Weights of a small transformer language model: untied embeddings.
Each number is 200 + 40 x the weight over its row's rms, rounded and kept within 0 to 999. Layers, rows and columns count from 0. The size before them is the row's rms in percent of the matrix's.

# layer 3 attention query, 128x128, rms 0.0644, rows 31-63,95-127, columns 0-63
102,251,229,226,233,210,174,107,187,243,203,175,167,233,233,230,151,167,293,152,187,180,170,205,237,124,174,149,217,188,272,229,208,125,130,215,161,162,164,186,172,274,218,250,203,139,198,162,163,162,194,214,148,180,238,176,191,192,309,228,258,201,207,190,240
088,210,172,222,252,169,186,228,267,230,207,203,184,210,162,134,172,139,248,247,164,165,203,269,176,118,151,224,169,243,257,178,244,264,206,218,212,233,114,162,233,219,244,312,190,166,129,216,186,225,206,159,223,205,151,187,190,250,223,197,192,197,200,175,208
098,251,179,176,270,161,194,227,303,220,229,216,249,197,133,147,226,174,230,240,148,164,217,235,170,194,243,148,243,217,246,223,238,153,163,201,258,225,73,197,169,176,257,260,259,275,224,232,140,260,169,185,230,231,251,150,125,183,227,237,222,196,227,231,191
083,241,199,288,144,209,193,260,247,192,185,244,148,201,229,145,236,190,181,227,201,145,187,177,205,259,195,143,191,231,188,132,157,178,194,251,135,129,152,160,152,199,201,178,228,222,175,187,168,225,231,160,226,193,188,270,177,179,258,234,207,184,202,236,242
104,237,230,179,188,161,189,234,254,188,238,160,177,182,103,145,148,257,255,183,227,195,236,136,167,212,154,152,190,208,211,163,297,233,275,154,216,237,186,128,211,279,231,205,180,269,207,204,287,203,189,175,130,197,192,271,192,196,255,228,271,199,178,259,169
097,179,255,197,160,177,264,242,135,193,188,183,246,248,220,102,222,186,249,188,191,316,231,125,154,221,208,139,159,210,215,160,169,149,189,252,200,190,167,188,211,215,181,252,151,254,209,233,264,127,241,275,207,176,229,251,186,191,208,157,235,116,227,201,210
102,175,201,280,205,260,268,205,212,191,256,233,110,229,266,199,125,172,262,242,190,192,184,226,238,178,214,168,173,139,209,199,113,154,177,136,116,137,188,188,143,210,136,211,156,275,259,148,222,219,201,116,220,197,199,215,192,155,243,231,201,210,219,189,197
094,205,221,198,223,184,158,171,145,230,259,218,143,159,168,213,191,230,93,213,254,245,228,227,184,268,154,178,169,220,199,176,301,225,218,191,179,180,152,127,233,222,187,207,218,174,177,193,161,103,269,242,112,295,167,284,243,187,214,229,148,236,200,183,183
093,212,158,208,195,194,286,155,236,201,163,190,197,207,174,254,212,191,250,62,204,152,225,211,183,164,221,165,208,187,163,230,215,117,168,155,265,185,212,99,213,238,241,184,140,179,177,179,170,244,204,235,251,142,234,192,202,193,130,178,223,120,182,185,257
104,181,204,185,143,244,208,231,169,152,189,258,209,187,263,238,190,186,167,216,161,221,228,188,203,253,160,190,147,234,294,171,195,234,236,201,190,153,234,114,214,177,163,187,185,225,238,78,228,237,160,202,237,253,186,230,186,192,202,132,213,173,292,201,151
095,228,154,239,234,199,202,196,139,244,185,226,162,190,152,273,184,275,192,155,206,192,218,216,149,233,243,181,218,200,191,186,265,191,182,208,155,196,181,143,195,207,209,103,133,206,274,110,112,128,216,148,173,129,180,209,263,190,157,121,130,182,256,180,171
111,185,159,259,214,139,140,214,178,193,240,262,222,197,208,210,233,192,185,192,138,192,215,191,196,203,162,209,204,217,245,218,245,190,177,280,166,198,158,284,179,199,257,239,231,228,252,189,203,177,80,126,195,230,151,197,133,264,183,227,181,170,173,267,158
101,233,176,198,217,216,200,193,224,201,196,205,191,203,197,227,224,227,164,122,167,292,177,164,162,154,123,184,251,205,181,222,149,222,232,212,174,180,180,230,277,130,252,186,272,227,252,161,150,254,160,214,174,230,234,232,137,219,268,187,156,229,160,184,177
107,193,229,104,213,182,228,151,238,174,160,182,212,204,268,182,229,154,242,105,203,186,196,205,183,160,186,233,214,224,189,169,243,247,239,235,228,191,251,128,154,196,221,198,182,132,169,179,162,177,297,209,263,168,211,222,140,249,158,175,210,157,171,188,209
105,242,171,191,244,235,162,273,233,161,172,215,178,213,206,267,214,163,188,133,272,185,182,206,222,199,201,216,245,182,191,281,195,168,189,114,271,207,242,238,248,171,267,192,146,148,247,193,243,178,183,313,213,206,241,340,148,193,173,178,164,207,164,221,189
098,251,141,242,293,170,177,136,169,89,240,238,156,224,232,165,123,206,133,198,200,209,213,252,203,236,117,219,150,240,245,164,197,194,167,231,222,178,217,247,170,214,183,240,175,159,203,167,236,187,290,235,144,176,225,213,139,204,186,232,234,173,182,232,169
094,271,218,208,179,299,224,126,220,207,192,149,120,186,152,269,159,140,212,213,192,221,166,192,246,175,187,285,245,212,194,229,144,185,189,234,221,219,210,241,187,106,196,163,250,203,178,191,143,195,165,186,137,197,211,167,225,170,211,178,186,217,198,212,256
099,243,251,229,218,184,204,165,181,174,248,90,213,211,172,133,138,231,222,187,195,210,190,217,211,207,150,189,213,181,164,149,171,294,259,227,188,201,164,267,163,213,184,209,205,159,195,241,198,149,192,205,165,103,174,198,220,305,157,208,162,219,197,152,203
107,154,199,205,150,226,116,176,226,155,156,172,149,149,150,170,153,122,238,183,200,136,251,215,170,187,196,235,153,191,238,202,118,213,250,238,141,153,197,185,179,158,211,140,182,237,156,162,183,132,205,169,212,183,229,178,238,157,221,260,203,315,261,206,261
099,210,206,181,233,190,203,239,202,204,158,209,205,239,155,168,256,229,196,226,171,200,184,229,162,219,211,216,234,152,209,211,157,210,133,75,211,205,216,276,172,211,229,122,93,262,211,191,218,245,225,241,183,196,215,223,168,235,166,190,184,177,222,253,209
109,235,169,214,173,247,267,232,155,214,188,307,174,168,121,159,236,281,200,176,163,231,216,186,226,145,219,149,182,297,154,182,206,231,184,270,188,190,201,249,216,148,194,220,205,136,179,220,186,259,196,229,226,212,244,214,166,227,210,165,142,218,142,235,223
093,186,166,190,227,137,161,231,169,203,120,124,251,214,262,239,184,150,215,265,285,183,195,205,151,184,207,225,136,227,234,177,160,127,240,217,191,125,181,181,207,191,267,181,199,223,220,144,174,138,211,151,192,264,226,165,244,147,158,188,254,155,209,182,259
107,247,196,139,142,254,99,216,190,182,216,102,262,215,164,236,145,227,260,195,151,192,201,125,197,211,249,192,195,186,218,176,160,279,202,254,287,217,158,199,184,152,146,128,152,241,178,220,134,262,111,139,157,174,244,204,167,196,207,196,249,258,210,152,148
087,259,173,206,94,250,219,259,198,181,228,140,185,207,257,163,152,153,164,150,213,240,199,195,206,227,121,176,229,210,197,205,236,188,223,267,266,202,184,147,259,208,160,224,189,150,242,212,185,140,207,213,158,154,231,174,144,173,138,203,202,172,196,207,213
097,157,179,211,194,196,245,201,221,245,165,155,226,173,229,185,162,178,235,191,238,319,164,170,195,188,211,168,249,246,187,199,185,194,176,231,155,154,279,263,192,170,219,179,218,261,205,200,219,239,220,226,226,256,144,177,177,174,182,232,233,217,195,148,243
100,163,288,241,165,120,208,248,215,201,272,142,230,194,225,210,229,183,228,220,161,231,227,151,113,151,218,151,291,147,145,225,193,212,208,264,136,237,192,292,133,193,187,144,235,154,190,175,214,201,204,237,161,148,184,203,200,222,187,163,217,209,144,216,166
116,152,130,202,137,179,149,268,236,243,123,208,214,200,221,207,232,158,146,171,265,201,206,155,112,247,222,272,206,203,202,232,235,184,210,251,152,300,142,182,165,190,218,264,184,201,187,255,156,174,243,201,174,205,208,201,114,209,208,187,245,175,105,244,196
105,201,218,203,189,167,173,153,171,222,213,160,138,130,150,209,215,219,117,237,209,221,210,161,224,221,195,170,216,195,208,175,259,203,213,181,213,187,202,132,226,186,211,176,258,215,167,215,203,190,182,227,173,225,259,155,191,152,218,249,201,274,220,123,315
106,157,244,170,231,224,217,224,139,205,206,145,184,212,232,224,209,225,197,177,267,162,169,196,178,242,189,253,176,241,228,159,218,232,155,172,185,213,183,164,256,198,226,199,179,159,141,211,190,226,151,217,173,237,209,193,83,221,161,243,195,249,178,189,235
108,120,126,198,207,207,151,225,241,189,165,237,212,203,209,216,190,235,142,157,247,182,219,222,224,231,221,226,123,228,243,142,241,248,177,231,190,162,246,197,205,162,317,200,240,200,190,222,159,229,151,202,203,139,198,223,174,236,271,213,237,190,166,241,177
111,241,238,151,170,159,188,221,207,216,280,172,144,240,241,229,155,270,164,198,123,144,208,189,197,184,183,203,157,173,143,197,186,260,160,210,244,205,151,192,189,250,187,151,223,195,176,191,195,266,243,130,178,154,239,254,232,256,239,203,214,252,234,139,276
107,244,169,175,244,150,137,141,200,240,232,294,163,166,159,176,253,219,249,243,222,176,278,189,266,214,178,237,241,231,173,279,156,214,145,275,258,154,201,229,168,200,183,254,201,174,240,197,196,223,160,217,232,203,95,194,204,269,154,128,196,237,203,187,168
098,187,187,210,237,282,202,169,206,150,221,161,158,168,190,229,172,175,196,182,226,240,201,236,189,226,204,210,197,131,210,143,193,145,153,160,233,198,236,170,237,160,262,242,151,87,202,207,232,244,139,161,175,214,223,283,223,181,161,166,133,214,183,239,262
107,286,168,210,156,199,239,241,196,154,270,239,264,265,124,184,172,180,94,222,111,129,206,142,217,145,163,200,210,154,208,167,210,199,163,183,216,228,184,132,280,234,200,223,170,197,271,222,156,180,171,228,152,189,192,231,194,193,195,234,203,197,119,228,179
080,165,219,219,212,217,177,221,240,247,121,245,131,213,151,152,232,228,234,157,220,233,112,207,229,184,193,161,182,281,261,126,193,218,209,199,239,198,182,138,242,190,213,298,206,215,191,184,202,266,261,245,192,195,180,161,151,191,189,192,235,160,255,157,255
094,230,208,220,240,260,212,197,274,176,187,229,230,232,231,182,198,97,176,164,217,157,183,275,208,219,150,148,284,221,213,196,212,162,211,133,174,156,175,136,218,208,312,274,159,211,202,196,208,229,196,115,230,245,183,207,165,201,266,188,199,203,206,243,239
097,204,191,209,204,260,206,254,273,212,196,249,269,249,161,175,174,152,213,131,251,209,197,226,188,243,148,141,244,272,220,164,147,267,195,195,225,168,127,192,262,218,207,227,172,185,163,145,212,226,96,124,193,272,254,162,188,219,231,256,259,178,218,165,187
085,165,268,200,206,225,141,240,182,176,157,262,156,146,190,205,153,151,247,203,222,207,177,160,182,158,183,176,156,224,217,208,251,212,223,232,220,197,163,183,186,192,216,212,221,149,267,155,159,182,259,185,219,135,164,169,168,174,209,166,214,110,234,204,234
090,211,252,265,203,211,209,165,166,207,173,161,204,204,198,138,250,193,183,219,120,268,206,245,211,203,133,199,234,175,262,210,154,187,172,155,229,155,227,191,204,197,196,213,193,210,189,202,299,246,158,192,159,159,147,183,210,163,135,178,162,182,170,166,227
094,173,226,139,263,210,198,180,178,191,270,204,192,266,260,168,188,220,232,254,213,206,196,160,213,231,135,86,185,247,254,163,237,225,190,152,205,150,208,212,247,195,156,236,205,189,202,187,226,213,172,248,245,305,241,171,212,186,223,228,207,184,194,221,170
100,224,169,239,177,144,115,238,168,146,185,235,219,134,200,178,196,216,149,154,237,249,120,141,205,191,208,200,192,173,226,240,158,195,205,176,207,244,156,119,154,236,264,158,113,235,160,227,189,158,281,178,196,142,161,178,262,159,193,266,209,234,249,191,228
087,283,175,183,185,208,225,174,218,192,191,111,190,182,281,266,232,178,169,160,181,189,237,261,188,135,238,275,224,168,137,251,247,170,148,212,229,119,163,166,158,191,212,150,285,170,168,177,107,194,108,154,166,159,143,210,211,202,160,228,187,302,237,164,230
098,260,180,252,232,176,183,232,218,200,207,292,309,190,229,252,189,254,196,156,223,176,172,203,211,248,166,169,210,244,243,193,190,231,210,239,224,217,196,205,186,202,157,175,191,175,196,188,234,202,160,152,204,248,204,152,226,271,199,183,154,177,198,173,241
098,149,167,121,207,256,235,284,209,183,180,196,148,180,235,243,195,216,108,279,188,171,218,173,194,187,228,158,194,208,204,188,223,176,172,283,182,217,267,168,132,169,218,168,197,188,191,163,211,233,250,197,264,125,148,193,255,192,243,216,181,259,195,221,239
099,208,160,245,259,222,181,219,165,183,250,184,199,182,231,177,231,218,150,238,164,161,250,230,184,225,117,180,213,213,190,256,197,267,197,314,179,165,227,223,184,182,265,271,209,224,287,123,243,237,192,155,228,189,147,166,158,175,227,189,157,233,135,243,199
104,276,244,197,197,197,195,167,115,176,167,201,185,190,261,235,162,213,224,233,160,185,197,242,214,144,186,226,239,288,231,188,255,190,147,220,306,190,269,185,200,185,174,159,158,142,214,184,157,216,157,161,114,154,225,192,162,210,199,178,144,256,236,216,318
097,203,160,151,204,172,179,100,258,219,154,186,204,210,233,212,190,183,248,88,197,165,236,299,177,200,327,242,225,167,179,233,202,256,192,208,277,241,189,177,204,216,206,115,232,131,203,201,160,180,238,190,221,148,205,235,220,230,153,153,211,258,206,197,208
111,225,161,222,218,254,200,187,184,201,187,245,204,176,179,249,289,293,182,94,224,238,228,218,247,215,141,238,290,144,159,196,170,94,182,242,217,255,217,217,244,121,213,219,190,147,221,178,252,120,120,199,197,178,182,277,116,223,183,158,163,214,196,166,248
096,181,131,186,221,185,189,171,173,118,247,217,186,169,114,105,155,217,190,234,196,115,251,207,260,200,137,220,226,180,179,176,150,252,195,166,216,214,236,252,158,179,181,284,174,208,159,272,246,300,229,192,169,192,146,183,239,192,202,157,227,215,237,174,134
099,235,169,244,141,223,188,292,156,212,198,246,202,176,134,143,139,185,196,239,225,162,205,218,196,162,148,262,226,200,188,263,192,167,212,192,283,208,206,146,162,206,253,203,291,241,190,189,154,161,126,132,215,219,200,206,202,261,242,260,169,188,208,221,174
099,284,155,154,227,192,222,129,163,190,259,148,202,291,175,213,241,190,273,206,193,252,224,170,177,267,157,191,218,186,173,217,190,240,244,153,160,218,198,263,207,214,134,182,132,198,205,229,226,211,163,201,200,181,162,152,188,212,252,312,216,233,178,175,192
113,180,213,215,209,245,206,159,231,200,155,206,221,248,230,155,195,191,225,255,184,174,207,267,171,241,185,180,271,185,233,172,184,215,205,244,252,243,238,148,121,197,204,189,192,281,222,160,219,142,194,185,184,128,272,196,151,181,262,265,209,256,222,185,259
108,208,186,215,230,182,142,248,219,276,207,148,259,152,216,176,238,227,239,249,151,216,168,195,213,216,234,194,226,208,146,159,169,309,226,277,236,174,257,325,143,188,166,194,168,174,146,181,159,235,146,244,174,279,267,191,178,194,246,215,169,195,192,248,156
093,248,204,210,216,225,192,182,239,219,191,284,165,180,280,190,190,130,214,204,224,208,210,204,190,206,210,163,154,207,144,145,195,264,209,128,216,189,226,149,245,228,184,205,175,209,187,232,199,163,206,224,253,285,225,241,168,146,218,160,221,265,147,232,221
103,160,189,191,204,185,251,244,126,191,128,220,187,185,177,244,103,102,177,212,270,143,195,236,174,265,277,247,200,222,228,154,208,169,143,194,227,182,155,204,210,137,247,141,209,236,238,237,219,187,262,198,164,288,210,187,209,177,265,171,225,181,247,259,213
103,140,194,164,218,257,210,185,174,110,216,189,205,184,214,297,224,279,272,196,229,160,188,201,286,246,187,186,145,241,152,187,141,217,223,191,189,191,158,251,151,218,216,184,133,229,205,209,197,182,138,208,178,149,140,276,178,187,226,152,277,281,200,165,139
103,236,214,239,167,233,157,221,156,134,245,190,236,151,228,146,198,159,168,129,175,137,306,228,209,209,218,166,253,144,142,250,250,228,244,200,177,184,193,164,189,214,180,271,197,247,173,139,263,126,235,146,192,188,263,230,202,209,217,168,182,178,242,222,216
097,133,243,268,225,222,185,231,261,259,229,167,193,116,163,182,250,183,220,228,212,209,132,204,181,124,165,142,178,274,182,156,131,222,222,195,201,325,222,187,206,160,174,287,192,195,232,259,203,235,201,230,212,213,289,152,211,169,213,155,173,212,166,124,207
095,44,148,193,183,178,168,235,251,250,214,171,98,241,225,168,248,216,209,191,175,236,161,230,212,239,169,160,231,231,166,191,220,157,210,214,170,243,189,228,237,326,162,201,206,238,165,199,159,190,148,165,213,184,206,160,262,214,258,258,210,277,186,225,215
099,190,196,211,179,148,182,245,280,231,229,189,194,194,196,288,226,219,182,242,255,277,197,161,164,239,203,168,174,225,181,197,128,190,198,166,151,195,255,169,226,209,218,244,219,290,227,211,183,133,218,166,207,186,161,162,204,212,84,140,165,136,175,190,249
114,179,209,153,149,199,67,162,192,245,178,239,149,186,197,160,234,176,272,223,239,194,254,198,183,243,219,161,254,242,226,200,209,159,196,230,165,233,165,170,257,170,146,238,249,174,275,270,131,204,248,200,200,260,194,135,155,81,215,174,239,205,186,184,213
108,201,253,179,257,218,150,226,146,178,225,219,214,205,259,201,242,135,175,160,147,210,209,326,266,208,243,207,223,237,226,177,161,238,209,199,178,157,201,121,211,187,196,143,187,212,202,191,175,198,211,143,198,248,186,209,171,185,282,171,254,232,225,197,209
100,193,175,224,218,237,144,177,168,136,189,116,198,193,148,282,199,213,129,226,210,228,188,221,224,208,236,169,134,176,237,208,154,187,203,172,192,163,168,207,207,284,215,217,261,232,289,244,198,261,177,213,196,155,196,187,183,194,198,247,228,217,220,283,276
104,201,223,229,182,257,197,275,156,179,204,191,188,180,229,246,214,163,210,220,221,252,219,99,208,180,144,220,201,182,233,128,153,224,195,183,196,198,166,186,165,225,143,140,224,148,150,131,240,165,156,201,164,188,183,173,163,277,278,192,159,266,253,138,214
107,207,242,203,166,144,240,200,210,202,174,270,274,76,181,196,196,204,287,199,177,171,179,148,240,224,170,133,239,167,201,255,215,208,169,213,170,260,258,203,149,207,147,244,188,172,220,217,305,228,186,221,229,204,175,189,241,172,189,201,250,190,221,209,191
107,197,200,273,196,179,244,181,284,128,203,152,242,276,184,157,210,113,183,238,219,151,231,212,214,239,191,195,225,197,204,252,207,195,64,112,222,133,223,176,221,151,176,202,189,230,229,187,158,169,205,285,198,198,192,234,255,176,197,208,224,245,198,218,206
# layer 3 attention key, 64x128, rms 0.0691, rows 31-63, columns 0-63
098,210,246,225,174,202,170,336,270,260,126,207,149,144,101,258,186,194,151,143,201,195,178,200,141,251,166,250,201,210,209,189,214,203,253,228,154,174,177,249,180,154,216,158,172,227,236,254,234,225,224,137,189,257,233,153,159,237,262,238,140,208,113,235,192
086,242,163,208,253,255,180,178,215,166,238,132,180,192,211,197,130,153,124,162,194,234,226,189,159,210,242,176,186,198,140,249,231,202,200,171,211,155,172,246,224,276,156,224,266,254,203,156,153,174,242,224,189,210,245,256,191,206,182,176,228,231,203,265,197
089,238,224,224,224,186,143,237,178,170,280,199,188,180,170,192,163,222,197,161,209,211,147,194,201,222,188,163,189,230,151,277,196,262,226,204,180,161,251,193,213,194,201,198,209,169,235,107,221,176,214,133,195,267,273,115,197,199,164,213,201,163,168,182,269
088,228,157,200,217,210,249,192,244,147,296,210,198,178,197,156,161,228,150,254,118,298,204,146,229,220,195,214,150,266,177,214,219,202,288,228,145,210,81,106,188,189,169,266,190,280,234,192,186,214,218,231,255,262,152,127,217,120,236,244,192,205,184,244,188
089,191,212,136,243,227,203,180,163,123,219,224,187,183,146,289,253,159,187,256,226,242,146,233,211,159,210,187,185,195,228,265,153,239,239,180,128,190,143,217,165,221,281,240,247,244,208,233,193,204,176,166,138,209,164,198,235,204,254,229,248,185,240,238,233
087,245,83,246,191,227,186,255,209,173,220,271,210,172,211,273,161,215,114,259,222,166,176,176,199,192,215,181,198,181,226,215,233,177,213,179,189,248,205,182,156,180,204,182,181,214,193,196,235,195,185,152,177,200,184,165,225,175,224,203,190,247,205,99,181
100,171,188,184,191,183,206,202,268,250,232,276,236,163,214,226,141,196,145,224,274,186,239,188,201,194,228,220,171,280,148,149,253,180,167,178,199,246,137,180,245,285,161,247,153,188,126,195,250,249,230,195,153,238,162,128,226,190,242,123,207,250,212,176,228
092,252,179,192,141,155,257,179,228,200,222,156,200,241,219,196,192,153,260,188,187,109,246,224,224,206,229,192,227,259,237,196,231,198,221,239,225,179,208,156,189,96,161,216,180,235,248,202,246,229,241,237,211,148,228,113,184,138,240,203,231,238,206,211,172
095,209,243,162,222,223,153,209,253,192,169,227,220,191,203,216,229,185,239,222,229,195,236,225,253,220,292,197,246,175,219,191,217,217,162,220,228,246,250,181,224,242,187,203,196,195,226,166,214,201,215,223,223,169,163,247,144,197,134,187,209,149,195,154,213
098,217,160,243,162,226,180,257,187,180,269,177,257,182,173,185,244,123,168,215,140,211,267,222,241,204,94,220,214,166,179,259,199,177,150,251,204,231,162,247,234,218,172,229,222,208,188,220,180,246,167,178,181,213,213,116,201,134,244,274,143,222,188,227,207
103,175,214,216,189,204,201,146,190,182,147,150,159,178,195,219,106,187,229,99,256,193,168,198,202,236,224,229,182,174,178,224,199,187,179,193,256,250,191,179,187,202,190,179,164,228,166,169,213,106,211,220,248,178,287,212,246,231,174,112,145,181,197,174,230
103,271,143,219,283,270,264,230,231,222,189,254,176,210,203,126,190,155,176,145,137,168,186,238,229,226,174,225,162,224,151,296,107,218,227,158,256,203,205,242,272,232,223,237,188,166,244,201,215,236,266,225,138,182,218,180,170,202,237,193,191,245,132,179,190
092,170,201,209,177,167,165,167,205,195,290,230,159,213,167,223,213,151,116,219,150,153,149,166,198,243,224,216,252,245,169,254,131,252,145,164,255,214,182,216,221,218,204,213,211,212,108,229,247,236,145,211,235,234,182,231,228,217,165,207,182,197,181,196,224
132,250,266,168,252,209,238,197,185,187,127,124,254,155,209,221,218,205,175,158,157,188,217,225,210,145,205,175,226,125,233,219,208,145,243,212,214,211,215,223,233,240,173,188,262,137,192,166,138,150,172,234,240,150,163,331,189,211,89,162,236,148,161,171,254
100,171,285,137,191,268,251,161,277,236,243,188,193,222,225,221,181,210,190,175,142,163,276,242,173,145,250,159,190,107,180,204,214,184,191,150,257,193,207,204,218,163,189,153,203,208,232,247,118,221,187,223,156,177,225,257,117,173,286,185,247,132,156,192,161
103,126,171,181,213,229,178,180,229,203,135,213,245,199,198,220,179,192,203,238,242,189,221,159,245,202,149,148,195,189,194,143,226,266,99,187,149,117,256,229,192,131,195,251,224,174,227,292,273,191,187,180,200,221,234,186,221,167,239,191,216,202,143,153,124
100,154,261,131,219,127,183,284,299,223,153,194,167,228,216,218,278,175,160,181,218,168,175,218,164,249,252,241,223,153,144,201,225,244,203,193,212,195,212,264,168,215,247,202,185,213,214,196,185,220,170,239,203,233,192,210,205,202,153,176,232,183,168,243,160
108,214,196,239,180,232,214,172,238,136,191,153,217,189,221,261,151,119,184,167,171,196,222,264,180,191,227,207,252,225,216,168,190,127,195,197,143,128,280,210,169,245,244,167,246,120,141,171,267,148,176,225,185,160,153,298,227,223,204,182,234,174,189,245,235
111,180,196,177,226,246,189,213,193,201,239,231,210,171,128,188,183,246,118,163,184,232,174,211,264,188,243,226,196,109,205,141,226,178,191,194,195,256,185,236,221,177,267,234,270,181,220,197,247,222,243,200,164,275,219,174,198,217,206,83,159,124,110,241,197
106,148,156,167,228,182,116,179,153,189,147,181,215,129,210,116,153,289,232,191,203,189,227,195,245,241,185,160,192,164,190,180,256,135,183,207,208,177,224,238,241,229,178,209,287,187,202,225,161,234,233,181,200,166,201,208,126,208,155,186,212,165,217,165,234
103,219,260,244,124,134,245,164,201,201,177,112,150,218,187,211,165,173,151,260,166,233,159,233,194,199,149,186,192,214,110,191,165,154,255,149,225,175,204,159,267,263,151,228,187,184,214,159,286,282,150,250,102,228,202,219,163,206,227,253,202,237,244,144,151
096,165,203,208,177,244,149,193,243,218,139,112,221,154,157,182,206,207,230,187,229,202,188,225,251,287,212,213,192,143,151,192,263,269,232,199,162,247,228,199,151,178,165,166,189,182,253,202,227,219,192,235,243,203,156,225,254,180,137,249,233,136,178,211,178
110,227,182,233,173,136,201,151,223,243,193,265,189,145,225,167,154,144,208,244,246,177,210,175,152,262,150,193,210,193,216,180,227,209,213,172,140,151,197,222,278,148,223,225,264,178,185,177,171,184,182,235,206,196,197,223,208,327,206,189,219,119,220,180,238
098,261,199,156,274,188,241,184,218,249,202,207,240,259,201,283,224,184,189,229,230,297,222,171,190,206,183,209,130,126,188,196,182,222,177,207,202,166,172,265,187,128,230,191,202,214,144,220,215,145,187,237,186,194,212,106,170,196,248,240,257,177,191,196,210
098,296,129,199,169,204,188,254,230,256,205,191,228,268,203,148,251,153,185,196,152,225,236,171,145,296,80,219,197,223,199,189,207,251,195,111,230,227,243,125,166,212,144,151,211,193,131,196,150,216,128,141,148,169,172,233,210,184,247,125,183,185,208,164,181
093,251,225,243,158,161,87,189,217,190,162,196,162,178,194,165,189,200,154,154,228,204,231,193,275,222,168,243,177,210,191,194,160,241,177,160,216,139,215,173,191,144,187,221,224,247,164,142,174,199,203,173,243,258,151,236,201,189,206,125,186,252,219,249,272
108,217,167,240,211,227,240,295,152,224,182,158,134,264,148,194,206,118,267,163,156,136,232,197,257,112,185,237,173,135,233,177,171,226,154,182,209,198,242,123,244,171,190,189,171,233,169,143,207,268,213,261,226,178,169,251,129,170,214,199,192,207,245,195,169
110,265,195,242,145,257,195,221,205,229,216,224,239,199,211,229,246,128,204,181,202,161,198,185,176,239,181,208,236,273,209,192,175,174,238,143,178,206,122,254,186,258,221,217,146,185,199,206,194,238,161,226,185,179,134,203,134,194,154,173,279,218,266,236,139
104,234,150,198,277,193,250,121,251,181,232,150,240,232,164,224,194,171,187,203,136,157,191,142,191,172,168,258,107,143,154,159,179,234,166,196,153,191,167,281,199,208,242,231,207,179,307,207,204,194,172,119,189,236,153,147,211,292,244,197,215,200,240,233,201
104,140,240,179,211,237,212,132,228,139,186,150,215,155,194,147,245,128,177,191,159,214,126,144,179,230,207,213,252,138,193,188,160,235,237,185,193,188,178,220,264,191,170,170,163,174,173,219,254,159,241,166,184,195,166,230,209,226,135,208,222,154,162,214,215
111,287,152,192,131,266,231,178,148,150,238,240,257,196,187,220,222,198,162,332,234,195,146,235,111,274,155,182,225,217,242,242,211,194,229,212,191,206,153,221,186,156,235,212,235,223,201,166,271,167,123,139,220,211,211,202,264,234,240,230,189,166,290,244,201
105,165,225,167,175,215,171,176,210,228,147,240,239,217,217,214,231,135,169,304,180,206,213,216,225,190,204,187,176,193,160,245,267,189,270,146,238,200,184,155,226,177,154,210,250,159,202,244,232,243,204,245,240,188,173,154,154,188,175,186,199,156,158,239,232
101,165,245,217,218,244,161,157,248,265,196,253,181,246,240,180,275,220,192,172,175,201,260,214,192,193,215,204,205,156,177,179,230,242,151,266,252,194,140,239,201,214,247,122,127,214,199,159,226,234,199,182,196,202,151,136,242,233,236,170,230,213,143,175,195
# layer 3 attention value, 64x128, rms 0.0429, rows 0-3, columns 0-63
107,196,229,216,216,213,152,227,147,281,301,249,110,141,156,205,191,275,188,155,204,131,222,159,180,242,225,228,147,209,227,217,276,195,233,206,229,173,195,225,240,211,211,171,150,265,207,199,208,223,202,270,215,239,209,189,204,226,157,207,175,212,154,247,123
093,184,243,188,166,189,211,237,251,192,200,212,193,232,193,236,176,200,232,297,229,233,198,188,203,176,161,197,188,152,196,255,161,194,163,122,184,144,163,126,208,222,196,210,183,218,231,246,154,182,178,221,218,173,121,181,154,206,202,190,273,301,146,181,219
099,246,170,219,183,174,277,235,169,204,197,257,147,202,228,250,164,238,161,151,195,234,155,255,221,206,190,180,147,236,143,164,205,196,152,145,270,228,224,273,215,198,189,192,180,178,124,193,243,193,205,220,166,209,243,179,222,190,157,194,212,95,181,193,161
101,206,153,252,174,210,184,129,146,227,225,132,267,224,169,159,243,247,138,220,192,147,233,307,200,156,206,178,206,179,155,256,241,196,214,189,141,230,279,180,178,230,140,111,134,162,224,277,289,277,174,145,219,165,242,216,240,200,247,234,169,239,151,221,162
# layer 3 attention output (transposed), 128x128, rms 0.0539, rows 0-2,64-66, columns 0-63
099,220,174,270,53,257,145,171,157,182,261,202,200,255,203,156,108,184,248,160,142,160,204,221,199,183,148,241,166,190,146,230,231,238,271,194,201,203,209,204,137,235,183,271,250,167,190,195,223,159,221,228,242,198,174,171,241,168,149,155,264,190,165,121,171
086,151,208,170,225,126,230,196,263,203,240,196,142,206,227,222,165,140,246,204,183,212,208,230,198,153,197,175,145,233,221,203,237,210,201,247,251,220,118,230,212,278,147,180,172,236,149,236,190,241,227,206,188,196,234,154,214,202,213,245,264,215,219,110,260
101,156,160,250,199,216,202,199,228,235,251,175,187,154,241,238,193,135,166,261,284,224,146,216,163,165,267,188,189,197,178,169,150,207,168,218,154,221,209,256,170,227,230,243,228,221,286,189,223,219,274,189,237,153,232,211,220,242,161,230,156,164,234,91,199
104,189,274,97,208,228,224,178,228,219,176,147,236,198,207,226,234,278,172,217,172,244,256,201,172,239,181,175,210,135,214,233,135,195,210,179,201,224,170,206,265,202,210,161,162,202,256,166,190,249,212,155,195,161,213,214,214,196,224,187,153,209,213,218,217
093,204,161,218,237,251,207,149,179,269,140,169,272,206,228,205,179,246,153,199,142,245,178,230,183,201,140,200,228,234,134,174,183,188,159,231,208,149,238,182,187,195,205,220,284,224,208,202,216,227,229,203,160,175,159,244,163,154,245,212,211,142,226,305,122
106,197,220,144,273,222,170,176,233,207,167,269,229,158,173,166,210,242,241,216,232,187,268,191,241,212,168,239,272,234,157,279,179,205,249,168,224,199,190,124,201,160,178,158,179,163,139,212,243,151,154,209,189,185,176,147,262,188,229,222,204,243,113,242,166